Weights of a small GPT-style language model, trained from scratch on English Wikipedia.
Size: 16 layers, width 384, 6 heads of 64, vocabulary 2255, 30.1M parameters.
Architecture: RMSNorm before each block, rotary positions, no biases in attention or MLP.
Each number is 200 + 20 x the weight over its row's rms, rounded and kept within 0 to 999. Layers, rows and columns count from 0. The size before them is the row's rms in percent of the matrix's.

# layer 11 MLP up, 1024x384, rms 0.18, rows 506-524, columns 0-127
108,183,192,181,185,199,189,205,190,205,208,224,183,216,213,166,194,208,197,204,176,205,234,163,209,221,177,238,208,246,174,221,209,185,233,207,179,231,231,214,191,211,222,189,195,201,205,157,171,222,245,217,236,161,244,193,197,202,204,211,208,193,192,214,188,171,201,209,234,196,208,207,150,218,190,256,228,230,179,186,194,211,207,224,199,168,214,171,165,150,226,204,203,199,215,177,194,196,192,205,199,164,199,216,222,216,200,158,210,215,158,175,183,184,221,199,217,202,218,176,207,210,214,226,212,171,176,173,217
095,192,223,190,189,224,194,212,213,213,243,205,178,211,167,209,213,197,190,215,211,171,195,155,179,184,162,217,206,240,197,209,204,201,175,204,186,190,191,179,213,188,189,172,204,156,226,182,190,179,218,224,221,180,189,168,188,218,188,164,184,212,228,185,202,148,196,196,219,214,207,197,157,188,216,187,232,215,192,215,179,184,183,180,166,194,195,202,208,207,211,169,207,195,199,232,185,176,191,167,203,220,186,218,177,217,202,198,220,203,191,219,203,198,182,179,190,220,202,211,205,208,205,204,199,203,231,179,225
102,166,195,236,209,188,215,219,193,202,203,206,178,224,230,162,184,201,190,227,187,214,190,204,200,192,192,174,245,192,196,198,195,226,184,219,215,218,214,206,183,235,233,201,162,246,173,206,194,153,218,196,205,181,210,205,209,170,220,199,198,159,192,176,231,211,216,229,194,196,198,212,211,199,217,196,169,199,211,197,182,197,196,210,216,204,191,205,206,172,196,165,196,181,164,205,183,185,195,205,209,232,210,206,165,196,209,213,185,221,182,163,184,204,170,215,250,178,178,199,174,252,174,178,175,196,189,195,160
099,215,210,224,199,237,209,195,200,171,206,179,202,207,219,186,179,177,183,195,219,190,194,203,212,198,184,194,209,204,195,226,203,204,192,225,219,189,218,219,247,215,197,203,194,190,203,182,184,177,231,197,244,207,204,178,194,203,197,196,170,161,187,215,206,172,191,196,192,165,216,240,218,210,205,210,188,233,195,212,187,201,175,195,211,194,149,199,217,207,218,213,176,199,166,187,185,224,200,230,206,207,197,180,206,187,228,245,228,232,186,182,215,230,186,197,227,180,195,211,193,189,179,153,213,201,202,189,200
095,216,217,188,194,202,231,195,210,165,180,201,201,207,188,215,184,216,174,232,224,209,238,221,178,200,185,141,179,212,203,222,200,176,184,196,221,229,184,188,175,189,188,176,194,216,200,190,176,184,191,189,218,222,185,201,188,191,197,194,197,182,160,206,239,167,193,180,207,193,223,217,235,201,199,235,196,235,190,207,172,208,197,201,196,187,205,197,206,203,220,193,212,204,214,214,172,190,169,214,194,199,204,192,223,194,154,220,210,183,208,195,206,258,216,209,217,202,220,209,214,207,202,179,198,183,195,185,246
099,200,196,203,217,220,203,203,171,195,215,190,185,187,251,170,166,198,206,171,198,201,195,182,213,175,184,210,192,183,197,220,219,193,184,205,190,205,196,202,203,184,197,203,193,189,193,220,185,190,161,224,186,210,254,213,206,219,219,193,196,215,206,183,212,142,202,212,204,201,203,182,164,198,195,233,186,210,217,171,200,204,207,178,198,207,170,190,208,219,201,219,182,202,201,193,187,214,185,193,234,189,214,197,185,178,186,184,202,199,231,186,197,202,192,190,195,191,209,214,208,218,184,183,226,157,183,199,210
093,196,241,194,202,215,195,209,233,210,212,213,198,195,163,213,212,173,184,193,185,197,221,188,222,185,198,166,187,225,179,177,217,214,183,217,207,178,188,196,200,172,241,200,199,166,169,203,171,202,176,189,240,211,216,181,173,225,202,181,222,203,190,188,196,220,217,193,184,165,193,215,206,213,216,232,186,196,193,188,164,178,197,202,194,239,207,201,241,224,167,208,172,218,196,192,211,162,206,172,209,196,205,187,197,231,195,177,207,205,197,172,213,190,187,184,204,187,175,171,191,212,226,214,189,182,183,187,211
100,209,213,211,199,197,171,192,167,227,168,186,185,161,188,189,183,235,192,217,181,200,193,220,185,239,226,180,216,246,184,207,204,215,194,163,203,178,210,195,173,195,243,211,197,219,202,207,152,193,176,180,179,210,233,210,192,205,201,207,193,193,217,177,203,200,156,210,195,234,204,246,194,206,189,186,187,215,209,241,195,164,201,203,180,202,235,198,211,155,194,205,187,214,221,200,232,208,190,205,191,207,192,151,217,195,165,175,220,172,206,184,195,212,202,222,177,203,189,184,210,207,205,185,193,227,184,215,192
099,185,199,189,207,219,180,208,201,234,213,167,168,187,202,200,235,198,193,255,199,224,215,189,209,178,206,219,237,221,208,222,187,201,184,178,175,194,200,176,229,219,213,175,191,195,213,198,206,190,197,183,199,196,189,229,207,190,196,177,175,183,200,190,218,227,206,184,191,241,190,196,220,240,202,221,168,203,212,188,188,205,171,176,181,204,215,143,210,200,228,182,192,168,223,186,203,187,219,205,186,188,173,191,224,234,161,189,201,206,192,200,173,192,200,222,183,168,204,189,179,167,192,204,187,185,230,181,228
099,177,222,203,181,202,203,216,212,178,184,187,181,218,182,164,200,199,220,209,227,188,221,208,226,209,195,195,201,182,194,193,201,201,205,232,198,190,192,174,215,194,186,204,177,207,189,230,163,243,215,183,217,199,214,179,211,185,221,191,186,197,235,173,221,161,210,202,188,189,160,210,179,229,178,182,198,211,199,209,188,207,169,208,207,182,165,182,185,202,207,237,232,197,240,189,207,170,181,206,258,182,204,230,211,212,188,239,193,177,187,212,203,158,199,170,219,199,204,194,181,192,185,207,201,212,206,221,190
101,237,195,194,209,211,192,205,196,187,176,197,223,202,165,241,187,221,198,223,225,249,234,227,203,216,246,189,193,238,194,179,187,180,198,184,221,187,178,232,199,243,202,194,200,209,173,198,188,185,216,201,209,202,216,177,232,218,188,179,235,229,186,203,195,173,198,224,186,181,217,221,194,213,209,175,182,205,173,208,179,223,174,221,193,211,197,219,183,173,222,171,221,189,182,214,223,237,218,199,209,176,188,205,162,207,171,234,196,195,175,185,185,191,165,194,211,177,196,171,223,191,185,186,152,211,185,201,215
096,186,238,180,185,219,227,225,189,231,170,207,184,183,194,165,217,194,182,232,197,193,192,181,238,186,185,176,189,206,182,187,153,182,193,208,172,207,185,219,159,201,203,240,216,197,190,188,177,202,228,197,185,212,177,213,195,239,174,198,219,196,209,170,214,234,201,190,178,207,178,174,187,220,184,243,185,187,187,188,167,185,167,187,208,210,225,158,157,210,173,206,228,201,197,198,192,164,200,183,186,181,178,185,191,204,238,202,220,197,217,190,199,195,193,218,198,236,201,192,216,225,183,181,235,181,218,233,213
107,193,203,217,203,185,200,215,170,183,205,211,196,201,192,210,209,188,210,175,208,197,211,211,218,194,220,245,203,228,198,196,193,203,246,200,230,212,195,201,218,199,172,169,207,184,196,242,210,184,230,222,201,211,219,200,226,237,221,175,233,183,219,183,203,209,179,230,208,175,221,212,175,194,190,228,218,165,214,157,181,179,217,186,199,192,185,210,203,186,204,155,171,201,212,235,198,190,186,220,185,191,172,180,226,225,217,223,207,185,187,208,196,198,183,201,159,181,207,206,202,200,204,194,143,196,201,189,219
099,222,211,203,200,205,223,191,241,183,205,184,172,201,214,192,234,200,211,195,192,199,192,187,187,226,164,183,192,198,202,202,205,204,212,205,203,199,225,176,166,226,211,209,192,194,193,203,201,202,177,222,235,195,173,220,197,211,200,227,191,207,190,203,171,166,208,218,200,218,256,214,192,197,219,219,193,197,208,225,183,204,217,212,193,166,231,180,243,226,218,182,208,196,188,192,204,173,190,219,192,177,202,196,229,201,173,198,238,217,218,173,176,240,217,233,195,162,220,243,211,185,220,204,200,196,160,174,182
097,198,227,200,227,173,207,202,208,232,197,198,215,195,171,182,217,183,172,196,192,204,208,226,217,220,194,207,171,192,195,206,166,184,216,211,207,197,193,197,187,210,206,250,195,185,214,193,191,196,227,205,222,198,186,219,211,181,211,219,201,200,154,200,257,227,197,208,193,216,181,188,201,181,219,218,177,217,239,229,176,224,200,174,186,159,207,182,215,223,214,189,192,195,235,217,197,184,180,199,218,198,239,200,195,231,208,158,192,228,217,169,179,220,190,193,201,220,203,217,204,187,184,205,164,211,210,179,182
099,215,145,208,261,231,196,172,195,215,194,221,210,167,216,210,184,217,217,194,186,201,210,195,190,171,218,225,230,168,174,181,180,191,151,170,239,200,187,169,217,187,216,186,229,208,208,198,178,166,208,193,145,182,180,175,203,197,230,172,232,197,201,216,189,207,172,171,190,177,188,216,234,183,167,213,230,216,174,206,202,178,201,182,212,220,231,188,212,212,203,198,189,173,191,207,209,203,184,202,169,199,163,218,166,177,185,214,186,219,229,183,217,213,203,155,202,152,212,185,206,211,191,168,239,190,208,179,179
102,194,198,215,200,209,214,199,186,206,214,195,195,213,174,156,190,215,234,162,189,232,216,190,223,237,211,178,204,184,204,201,210,165,188,199,208,197,205,202,191,252,214,188,207,198,214,216,191,192,207,209,189,169,176,204,189,227,164,218,213,239,188,228,205,188,213,200,209,181,193,236,232,248,167,250,205,214,175,185,186,192,192,208,188,184,192,225,229,170,193,202,191,199,187,199,208,206,246,244,228,198,189,231,177,152,182,192,211,191,215,199,181,215,213,204,192,243,193,241,218,203,207,232,200,160,226,234,186
100,204,201,206,214,192,215,223,179,224,223,211,213,205,220,208,176,240,195,187,171,171,186,223,176,229,222,160,200,206,184,201,190,220,171,202,209,171,170,229,221,227,193,224,250,248,207,176,206,195,213,207,183,200,205,187,209,156,189,174,217,202,188,202,211,195,208,204,188,214,201,195,201,197,178,230,210,175,210,225,226,209,190,210,210,186,190,209,192,176,184,195,187,237,203,242,186,212,195,194,222,208,204,171,201,195,170,174,203,180,191,212,161,175,233,222,207,174,154,152,213,225,188,208,202,193,178,179,212
128,194,251,157,191,206,219,210,193,201,213,207,243,230,225,162,213,199,215,215,218,194,159,178,204,192,186,199,203,207,173,221,201,224,195,205,212,218,166,233,194,202,190,174,205,188,220,173,189,194,198,201,210,188,212,206,217,211,234,204,208,186,192,228,235,202,185,168,194,286,215,196,237,216,226,208,176,205,200,198,208,225,170,189,175,248,230,204,193,195,220,231,172,211,161,217,216,202,234,205,184,198,189,193,197,191,171,215,216,186,201,186,194,206,181,170,227,213,194,196,254,189,204,197,175,209,243,182,203
# layer 11 MLP down (transposed), 1024x384, rms 0.167, rows 506-523, columns 0-127
107,187,194,196,209,172,187,216,213,174,171,189,183,217,209,224,185,199,159,211,181,165,229,208,176,195,200,233,192,191,177,197,200,217,216,220,197,207,181,203,195,193,190,201,203,195,180,226,187,181,220,174,204,186,212,206,188,219,189,198,222,214,181,202,191,208,181,199,188,165,206,198,146,218,221,229,229,240,189,210,240,202,202,217,230,199,196,236,211,212,228,202,220,188,214,180,190,197,198,194,221,195,200,148,198,243,243,205,165,212,212,211,219,208,189,220,191,196,193,219,199,216,223,167,179,220,193,205,206
097,236,177,194,227,217,222,189,210,212,189,194,197,215,209,208,181,168,155,186,213,163,207,193,239,174,218,176,221,178,242,215,205,157,195,202,235,179,226,197,228,207,230,184,190,222,200,223,207,199,208,219,228,218,205,216,208,200,205,199,223,187,189,190,208,181,230,200,231,194,189,202,171,224,223,239,222,213,230,195,191,199,223,203,214,215,166,208,249,222,240,195,224,209,199,201,202,197,180,187,197,145,195,185,178,186,204,194,202,189,207,176,180,210,185,237,199,201,179,200,205,164,207,214,199,191,207,198,223
103,211,194,236,213,229,191,207,202,206,209,188,203,201,204,212,207,202,200,178,189,193,175,202,197,211,198,192,222,184,228,185,241,171,199,191,203,187,203,204,171,167,204,185,228,196,253,233,219,215,213,197,147,224,199,171,169,210,199,188,170,198,206,205,244,264,177,210,185,184,195,219,188,213,186,218,189,194,209,197,170,163,201,182,172,219,188,213,199,172,194,183,206,209,226,204,164,147,209,178,158,214,189,206,189,212,224,188,200,223,199,222,193,193,199,188,211,219,182,219,193,220,196,210,200,251,186,229,236
096,191,205,215,198,217,174,204,209,182,219,202,232,184,237,179,203,224,214,199,168,209,220,205,189,218,210,187,192,214,182,188,199,214,206,190,188,182,188,208,164,216,174,195,198,209,188,224,207,157,181,181,189,191,202,176,208,204,194,208,176,200,218,220,185,173,179,224,193,220,191,228,199,219,202,207,205,204,186,235,165,191,224,221,184,188,194,193,224,173,178,163,181,200,168,220,205,188,202,202,200,212,196,186,216,221,181,181,139,209,187,192,208,189,212,168,202,197,170,208,177,208,230,230,249,222,208,205,212
099,213,174,175,204,243,190,230,212,188,173,191,200,161,225,188,211,168,200,219,217,230,152,218,217,215,208,216,185,171,212,253,197,185,194,231,212,212,172,196,184,207,156,169,202,156,202,174,185,200,192,202,201,235,190,164,206,210,141,177,244,219,184,210,207,191,206,206,212,173,199,220,189,197,207,203,194,190,210,227,172,214,183,192,188,187,174,208,218,207,177,208,201,202,212,184,186,215,183,180,183,234,221,197,220,186,197,176,204,174,204,199,189,172,167,216,201,184,231,197,199,193,201,198,230,223,202,187,187
107,212,219,177,194,191,212,182,213,200,243,223,221,212,210,192,170,231,211,181,198,208,194,243,165,194,201,207,228,223,201,194,181,225,186,206,234,173,201,203,189,206,187,211,198,204,230,203,170,183,223,194,217,234,235,166,240,210,226,213,214,206,228,206,212,205,216,181,195,154,206,203,213,209,200,234,197,157,210,206,169,199,171,189,204,196,177,216,173,191,216,239,199,200,175,183,199,207,230,196,233,184,201,229,194,201,220,178,197,199,222,177,195,190,224,170,190,227,228,212,193,190,230,217,199,177,223,219,188
097,211,212,189,216,199,172,204,176,200,191,210,253,210,214,181,191,203,232,200,202,246,195,181,219,177,195,206,212,214,218,211,187,191,188,202,228,188,157,200,208,228,237,184,170,192,199,215,195,192,201,195,153,209,228,227,200,192,172,173,183,189,176,217,157,208,176,218,226,200,196,194,200,165,221,220,203,215,204,200,215,205,207,176,207,209,160,263,173,162,184,207,210,233,201,162,183,201,221,193,187,196,212,227,198,208,194,202,175,227,223,157,189,233,234,230,197,210,226,215,226,232,201,205,195,230,186,188,208
101,206,194,235,176,218,181,149,181,216,184,194,198,197,184,198,224,244,182,180,210,196,182,236,194,204,208,195,154,188,166,186,226,208,170,193,225,233,222,191,217,193,216,198,165,190,198,202,214,166,175,165,217,194,201,184,184,186,206,191,199,182,198,172,225,167,174,212,211,174,180,208,205,198,188,215,198,200,233,199,197,224,209,196,181,213,235,204,206,200,214,179,198,192,171,225,222,197,223,271,214,181,203,203,233,151,226,192,190,187,225,237,214,154,135,196,221,191,221,196,183,195,201,223,174,183,213,164,217
103,173,208,209,181,224,211,201,228,207,201,218,213,205,200,195,213,199,197,216,226,189,210,192,181,196,214,128,175,207,195,200,183,196,180,172,201,196,198,191,198,209,145,168,198,208,187,234,162,183,183,195,188,206,214,209,166,186,212,193,215,177,199,187,182,198,153,184,196,202,242,202,205,165,235,205,234,199,185,193,214,150,209,180,201,170,157,170,185,197,185,179,223,216,208,222,203,223,208,191,227,169,196,212,233,210,190,212,175,214,217,194,241,196,207,198,166,220,250,189,224,207,205,199,143,203,213,200,200
099,181,187,175,212,180,179,190,204,206,167,202,181,180,184,178,180,198,222,199,193,227,213,162,192,231,201,204,173,178,186,200,212,211,179,176,189,212,164,189,215,215,197,234,211,166,155,210,252,196,189,233,196,213,235,215,197,162,220,214,207,201,203,178,174,214,207,205,207,204,221,198,276,185,237,189,201,203,212,204,181,209,190,209,185,187,184,227,205,213,179,176,205,217,198,227,205,230,215,220,194,194,201,179,217,211,187,235,195,185,199,207,186,188,212,204,225,225,184,186,214,193,221,204,184,180,184,220,230
103,215,185,159,199,202,204,191,211,170,222,220,216,195,200,208,216,188,245,209,199,175,183,197,221,245,211,177,208,185,194,204,182,165,189,235,210,180,211,195,177,223,206,164,212,222,204,232,186,200,212,188,199,197,206,171,191,195,194,192,227,203,214,201,199,206,185,220,194,184,205,225,213,186,204,172,217,199,213,201,195,205,202,183,188,190,165,203,205,212,216,188,196,216,205,186,207,171,202,170,220,176,194,241,226,200,220,216,239,165,198,244,187,206,187,230,200,214,214,185,193,171,206,186,224,191,196,248,209
105,214,206,232,192,205,175,183,207,228,220,168,225,196,203,193,172,209,198,239,190,184,163,194,196,203,165,190,198,198,216,192,177,190,209,189,204,229,192,213,237,224,208,173,196,205,215,195,205,208,213,186,206,188,177,158,205,175,224,199,201,192,211,182,187,208,174,177,229,240,214,211,190,200,217,217,199,217,190,204,180,219,211,228,203,207,229,199,207,172,198,244,222,188,217,201,215,253,200,180,213,172,184,199,192,177,154,178,216,193,239,212,174,181,161,215,199,200,212,199,224,187,210,183,196,221,195,173,180
107,201,233,192,208,222,171,200,194,200,180,213,233,188,188,200,215,232,183,197,183,199,219,218,193,228,196,165,214,215,202,239,224,198,189,207,214,229,182,216,186,213,218,190,222,241,189,187,197,197,162,194,235,226,177,188,181,176,216,201,203,171,183,205,191,209,210,197,194,221,219,198,188,150,190,196,206,226,257,171,159,186,193,206,214,199,186,208,211,209,201,183,199,203,216,211,174,221,197,231,175,192,197,232,195,211,206,195,180,245,221,227,192,180,235,189,202,196,163,200,181,216,231,177,153,237,195,190,207
096,203,199,189,205,159,201,227,208,193,179,199,201,184,249,243,153,174,242,244,197,205,247,203,198,196,182,203,171,196,173,231,215,189,199,211,208,206,156,191,194,227,155,209,211,208,197,197,183,194,215,170,211,197,206,198,178,229,180,216,205,175,201,152,169,212,225,173,220,199,228,232,198,210,198,207,231,204,213,214,189,199,187,223,181,207,182,208,214,208,197,171,164,203,189,177,214,195,209,222,211,216,203,168,209,179,181,216,214,193,243,217,209,213,226,206,159,216,217,212,208,155,232,190,232,212,198,181,187
098,179,213,203,172,200,180,195,202,204,204,219,160,212,176,198,210,195,225,206,158,212,205,189,189,199,222,155,184,190,179,183,207,186,187,194,195,165,175,181,177,189,195,227,220,217,185,263,193,175,198,210,210,205,214,221,185,192,227,219,195,223,196,174,220,202,189,194,193,149,166,191,197,185,179,183,199,218,222,183,211,202,202,208,213,206,211,233,204,146,202,161,213,173,245,175,204,165,207,195,222,204,152,186,193,217,182,181,189,223,230,229,198,218,184,228,218,211,228,258,191,224,172,187,209,199,185,221,191
099,158,186,210,203,187,204,210,185,194,239,200,198,196,206,196,217,201,174,183,211,218,183,216,217,216,182,224,204,202,193,196,196,190,204,193,197,212,179,236,235,172,170,197,221,170,209,213,191,232,171,196,197,233,203,222,182,187,206,201,204,182,192,206,203,195,182,197,220,180,195,204,184,197,185,222,175,170,203,181,214,204,235,174,223,216,196,216,184,190,199,192,204,210,194,198,194,226,194,170,216,229,222,184,217,210,170,226,196,205,168,208,250,223,218,192,193,235,222,204,192,165,180,207,180,234,237,211,200
105,229,172,210,214,233,223,206,202,205,183,230,224,192,174,213,208,215,203,200,180,192,211,174,211,177,176,201,194,155,192,186,196,204,233,195,190,199,203,196,215,225,226,200,232,229,215,198,230,187,221,166,192,210,192,164,220,198,215,205,217,178,209,217,210,212,193,163,205,229,193,226,203,215,203,202,197,210,214,198,179,162,232,215,184,199,213,254,203,227,193,245,209,190,209,175,193,190,234,212,216,220,228,221,231,200,189,208,220,222,174,212,175,203,168,211,223,194,183,217,210,211,207,236,165,207,187,216,181
098,157,149,174,188,196,207,164,218,194,219,180,202,196,204,218,199,205,229,235,174,205,178,200,187,201,213,195,191,177,193,184,230,192,218,192,226,210,201,204,206,206,202,204,211,185,199,227,192,174,216,214,234,189,202,201,214,213,242,192,211,212,223,191,173,210,174,202,227,239,174,194,197,188,220,195,202,199,169,162,189,179,191,210,199,202,213,193,230,225,189,184,171,190,201,205,195,184,190,178,191,182,182,196,192,223,220,179,171,157,218,189,213,173,199,202,225,199,179,222,211,183,188,216,203,221,208,219,224
# layer 11 MLP gate, 1024x384, rms 0.17, rows 507-524, columns 0-127
096,213,188,193,194,228,218,215,223,192,190,190,181,185,171,202,172,196,183,218,211,195,139,198,208,192,222,233,215,146,177,194,215,190,206,186,186,168,219,221,211,166,179,199,215,204,194,215,179,162,195,193,174,180,231,177,189,220,207,220,197,179,186,181,187,169,207,209,207,214,218,205,182,196,212,201,208,221,193,161,166,180,208,217,237,166,201,217,178,149,216,191,252,226,209,161,239,207,153,170,207,189,214,210,167,179,183,178,191,197,150,209,217,219,157,214,181,196,222,181,208,202,177,166,223,218,210,203,190
096,170,240,221,188,198,182,180,210,217,194,209,205,165,200,212,188,189,229,222,219,194,216,203,235,182,176,223,226,174,190,200,168,208,226,189,198,218,200,211,204,205,206,217,186,230,202,184,176,180,173,196,220,183,215,239,221,179,175,162,189,212,215,228,204,165,183,182,200,223,201,181,200,222,214,215,224,188,203,230,219,219,179,192,173,209,192,225,164,197,219,202,193,219,191,181,198,236,200,205,227,250,189,198,200,180,181,190,192,251,181,168,213,220,262,187,226,219,220,224,211,190,180,193,232,213,197,163,203
098,180,205,231,200,182,232,170,219,215,193,171,218,213,222,194,202,189,229,229,203,191,203,185,192,189,239,193,208,171,166,196,230,197,187,145,241,216,180,215,222,215,194,201,192,196,209,176,174,216,208,201,212,186,196,204,217,239,191,200,207,177,187,218,206,207,220,192,220,195,211,216,201,192,196,188,204,195,227,180,179,198,243,216,201,172,209,185,206,181,205,215,187,213,209,198,196,200,218,188,226,196,214,197,230,194,203,196,191,218,203,164,178,170,190,249,201,205,220,216,223,220,198,209,204,181,201,199,190
095,204,170,181,216,178,209,212,208,214,185,179,215,238,176,188,163,228,185,176,153,184,193,232,185,167,188,224,210,240,228,244,183,250,246,177,205,172,214,186,212,179,183,219,194,202,195,221,229,183,171,203,237,177,213,181,198,208,203,235,216,203,229,181,177,211,196,159,179,204,183,198,218,201,211,174,210,198,195,185,209,203,189,187,242,211,199,195,201,240,178,245,207,187,193,204,222,204,221,236,223,179,160,173,156,230,208,204,178,209,211,195,185,192,190,206,192,185,163,217,196,203,191,226,199,202,191,229,172
101,200,196,233,196,216,204,186,221,185,190,186,184,198,165,213,214,236,194,196,229,166,214,209,202,171,190,241,233,183,203,221,196,158,208,191,239,192,176,206,182,197,217,200,206,184,180,210,204,198,201,204,215,208,214,209,179,191,201,198,205,209,228,208,183,207,232,157,196,200,223,207,148,190,208,229,224,178,228,212,198,209,186,196,215,183,251,220,173,194,186,220,209,187,225,224,216,215,184,177,206,191,193,231,210,208,185,208,187,195,176,205,198,216,212,158,194,228,218,185,231,207,196,249,233,203,170,201,229
094,184,207,202,211,205,162,203,194,211,170,219,228,230,214,189,246,178,175,232,178,202,197,196,182,183,170,229,210,180,164,187,183,202,185,187,161,183,178,175,194,186,221,188,208,146,154,202,244,176,219,190,219,215,204,193,185,199,205,147,200,204,165,210,174,193,148,213,202,207,216,218,186,189,205,211,196,192,195,215,172,201,232,225,195,179,161,190,193,225,157,221,217,243,237,183,182,173,252,194,185,202,221,198,203,194,174,208,210,209,217,175,183,225,209,185,210,203,200,193,185,200,192,227,234,173,161,195,220
104,207,226,166,199,186,237,218,215,194,193,204,207,232,223,213,211,205,234,212,193,236,212,162,219,225,184,225,214,193,223,179,181,188,177,196,204,198,188,207,207,174,177,190,179,210,171,174,226,201,236,210,200,213,225,195,258,216,191,217,198,202,168,207,180,203,196,196,202,183,254,201,203,196,165,213,181,200,215,182,200,239,160,229,176,207,170,215,163,209,208,218,235,217,216,193,208,210,163,189,243,172,182,197,200,200,217,223,231,228,222,216,221,219,171,216,203,204,205,207,209,208,227,203,206,196,208,171,213
099,187,178,201,196,190,179,224,193,207,199,195,226,220,167,230,216,191,193,198,198,182,165,163,226,151,205,213,182,167,206,177,187,211,176,213,209,211,211,194,209,191,198,226,230,179,165,177,202,235,200,222,218,216,196,179,186,201,188,181,175,205,208,205,183,201,192,204,228,184,226,192,211,226,177,191,193,203,217,150,216,210,193,232,226,179,215,165,184,222,196,191,154,212,196,220,212,252,204,211,173,201,203,190,207,230,197,217,195,199,196,219,181,203,207,207,209,226,177,214,220,164,232,170,189,232,162,226,198
099,167,201,175,184,187,181,197,183,218,162,193,230,198,170,188,191,188,206,197,188,186,193,220,188,198,211,169,209,240,195,211,160,197,193,182,177,210,231,181,187,232,211,227,199,233,191,225,218,153,234,162,185,204,205,208,232,225,171,173,204,237,192,204,244,218,200,210,231,208,165,201,220,205,197,201,172,230,187,165,175,196,205,188,203,212,199,196,203,195,207,195,239,180,222,236,207,213,220,178,204,195,222,169,213,210,201,191,203,197,168,193,191,205,185,186,185,205,220,220,195,217,203,166,200,203,173,160,217
099,201,171,220,179,200,187,163,201,184,200,203,191,175,172,172,241,181,199,222,192,201,238,190,217,198,196,170,169,181,176,185,196,199,233,202,182,219,170,232,211,185,179,187,232,170,212,219,211,180,204,191,193,205,199,192,201,202,195,200,174,209,217,212,182,185,210,187,193,190,202,197,235,203,180,217,246,203,167,177,195,182,187,225,213,200,217,219,232,188,200,147,203,179,185,224,179,204,195,235,213,192,177,180,182,183,172,215,187,218,192,166,189,227,202,201,219,233,190,178,190,186,208,209,165,231,186,198,202
098,200,233,190,192,239,217,215,235,188,185,179,188,186,223,177,233,217,199,173,169,192,194,205,193,201,182,198,186,184,167,220,217,223,200,177,203,231,211,162,159,196,214,212,192,199,208,191,213,225,213,221,192,177,183,211,203,201,168,208,214,206,229,184,208,202,176,212,198,156,186,217,219,171,209,157,218,203,213,210,211,178,197,208,166,187,197,195,200,238,191,209,200,195,205,187,207,168,165,194,216,195,242,214,220,214,230,202,187,224,176,208,190,215,209,182,176,208,191,193,142,208,193,207,175,200,162,210,189
100,192,210,220,187,208,195,212,195,206,175,196,211,200,163,203,234,201,187,178,185,171,216,219,213,201,194,173,210,204,190,230,209,187,156,208,195,203,191,186,199,206,178,197,176,227,239,251,189,195,228,185,209,206,203,199,183,168,237,217,212,199,161,222,241,185,204,194,173,213,192,218,205,168,244,192,207,195,232,213,178,210,188,218,214,162,208,188,229,191,219,221,194,192,207,170,221,199,207,173,190,211,209,215,220,205,199,171,200,183,204,241,193,166,208,191,233,197,217,193,178,167,195,203,160,227,197,230,182
096,173,215,179,175,191,197,201,194,219,218,185,215,199,193,182,215,133,188,203,185,199,193,215,188,244,221,209,215,223,185,192,220,200,213,230,192,175,202,214,187,193,221,219,187,203,206,166,208,161,210,192,182,201,180,191,221,156,217,160,209,198,211,211,219,213,201,174,219,218,178,190,212,188,179,205,164,241,154,217,203,191,190,208,182,189,214,186,194,175,187,187,227,226,202,197,239,192,193,195,207,182,197,226,188,206,218,184,236,197,207,213,203,223,210,226,182,159,201,209,221,218,191,222,177,180,196,204,169
097,191,199,231,252,205,209,214,194,222,195,177,216,212,138,195,217,217,205,195,185,239,189,207,229,211,170,215,195,196,193,214,218,204,205,218,216,179,199,189,230,215,199,177,211,180,214,184,213,200,207,218,216,194,159,214,203,234,199,228,219,207,181,194,172,201,214,223,205,239,192,193,199,223,199,186,197,219,207,216,208,204,181,193,191,179,168,222,186,194,188,212,198,179,225,210,180,211,226,250,177,184,187,218,172,222,192,203,185,180,171,195,221,196,189,208,188,233,204,237,182,202,192,213,169,216,197,241,167
098,183,231,221,227,244,217,201,184,198,200,220,200,175,179,221,209,211,233,204,203,233,194,194,206,196,188,167,208,221,180,196,224,167,192,225,196,187,208,212,175,217,229,217,183,219,211,210,228,213,192,170,184,186,174,194,210,206,220,216,207,200,211,197,184,183,218,171,227,213,215,207,220,209,227,199,175,161,188,202,189,215,194,213,171,181,218,236,218,211,208,226,202,227,208,192,181,214,181,189,213,221,209,218,204,243,220,166,228,200,167,240,193,210,211,194,204,161,220,215,220,214,229,175,187,207,227,227,196
096,179,238,196,228,213,176,203,218,191,216,229,182,165,180,208,180,203,196,175,207,209,170,225,208,184,212,195,183,240,223,252,196,209,244,176,183,200,192,202,213,215,196,187,185,202,199,207,193,223,197,181,235,213,206,209,182,188,165,230,237,183,210,130,198,227,183,223,224,203,213,174,205,156,211,240,179,210,194,168,208,214,190,242,220,191,182,193,170,210,215,175,195,200,196,239,195,193,212,206,215,201,205,206,193,244,180,191,211,197,196,233,201,219,208,200,174,186,204,167,225,184,200,224,224,224,176,225,164
095,210,199,196,205,201,210,171,197,219,191,215,199,197,199,211,225,196,191,209,248,235,181,225,227,198,174,173,171,203,163,142,207,150,194,200,193,200,191,193,207,178,193,201,187,214,230,211,209,174,171,192,192,165,184,214,229,236,224,216,226,202,204,189,212,219,167,197,201,145,185,234,175,192,194,202,188,207,199,198,231,191,215,204,188,203,193,204,181,154,196,179,227,178,240,205,194,184,199,169,175,199,216,236,177,221,202,186,208,198,187,188,207,194,184,218,220,202,193,145,202,201,226,187,190,210,234,177,179
102,206,229,188,184,198,189,201,200,203,219,203,201,191,196,182,239,210,227,189,203,213,178,208,206,198,159,194,188,194,203,225,191,214,189,189,174,208,173,246,199,165,229,203,210,195,199,196,226,192,223,185,220,196,182,175,201,210,232,223,165,236,175,205,228,197,184,190,193,165,215,195,178,224,185,199,206,209,210,239,212,202,191,192,182,245,183,190,188,179,195,211,193,195,176,208,198,188,259,237,171,160,211,185,191,224,187,255,216,213,189,174,217,177,202,143,209,189,211,186,212,201,188,196,181,232,242,194,204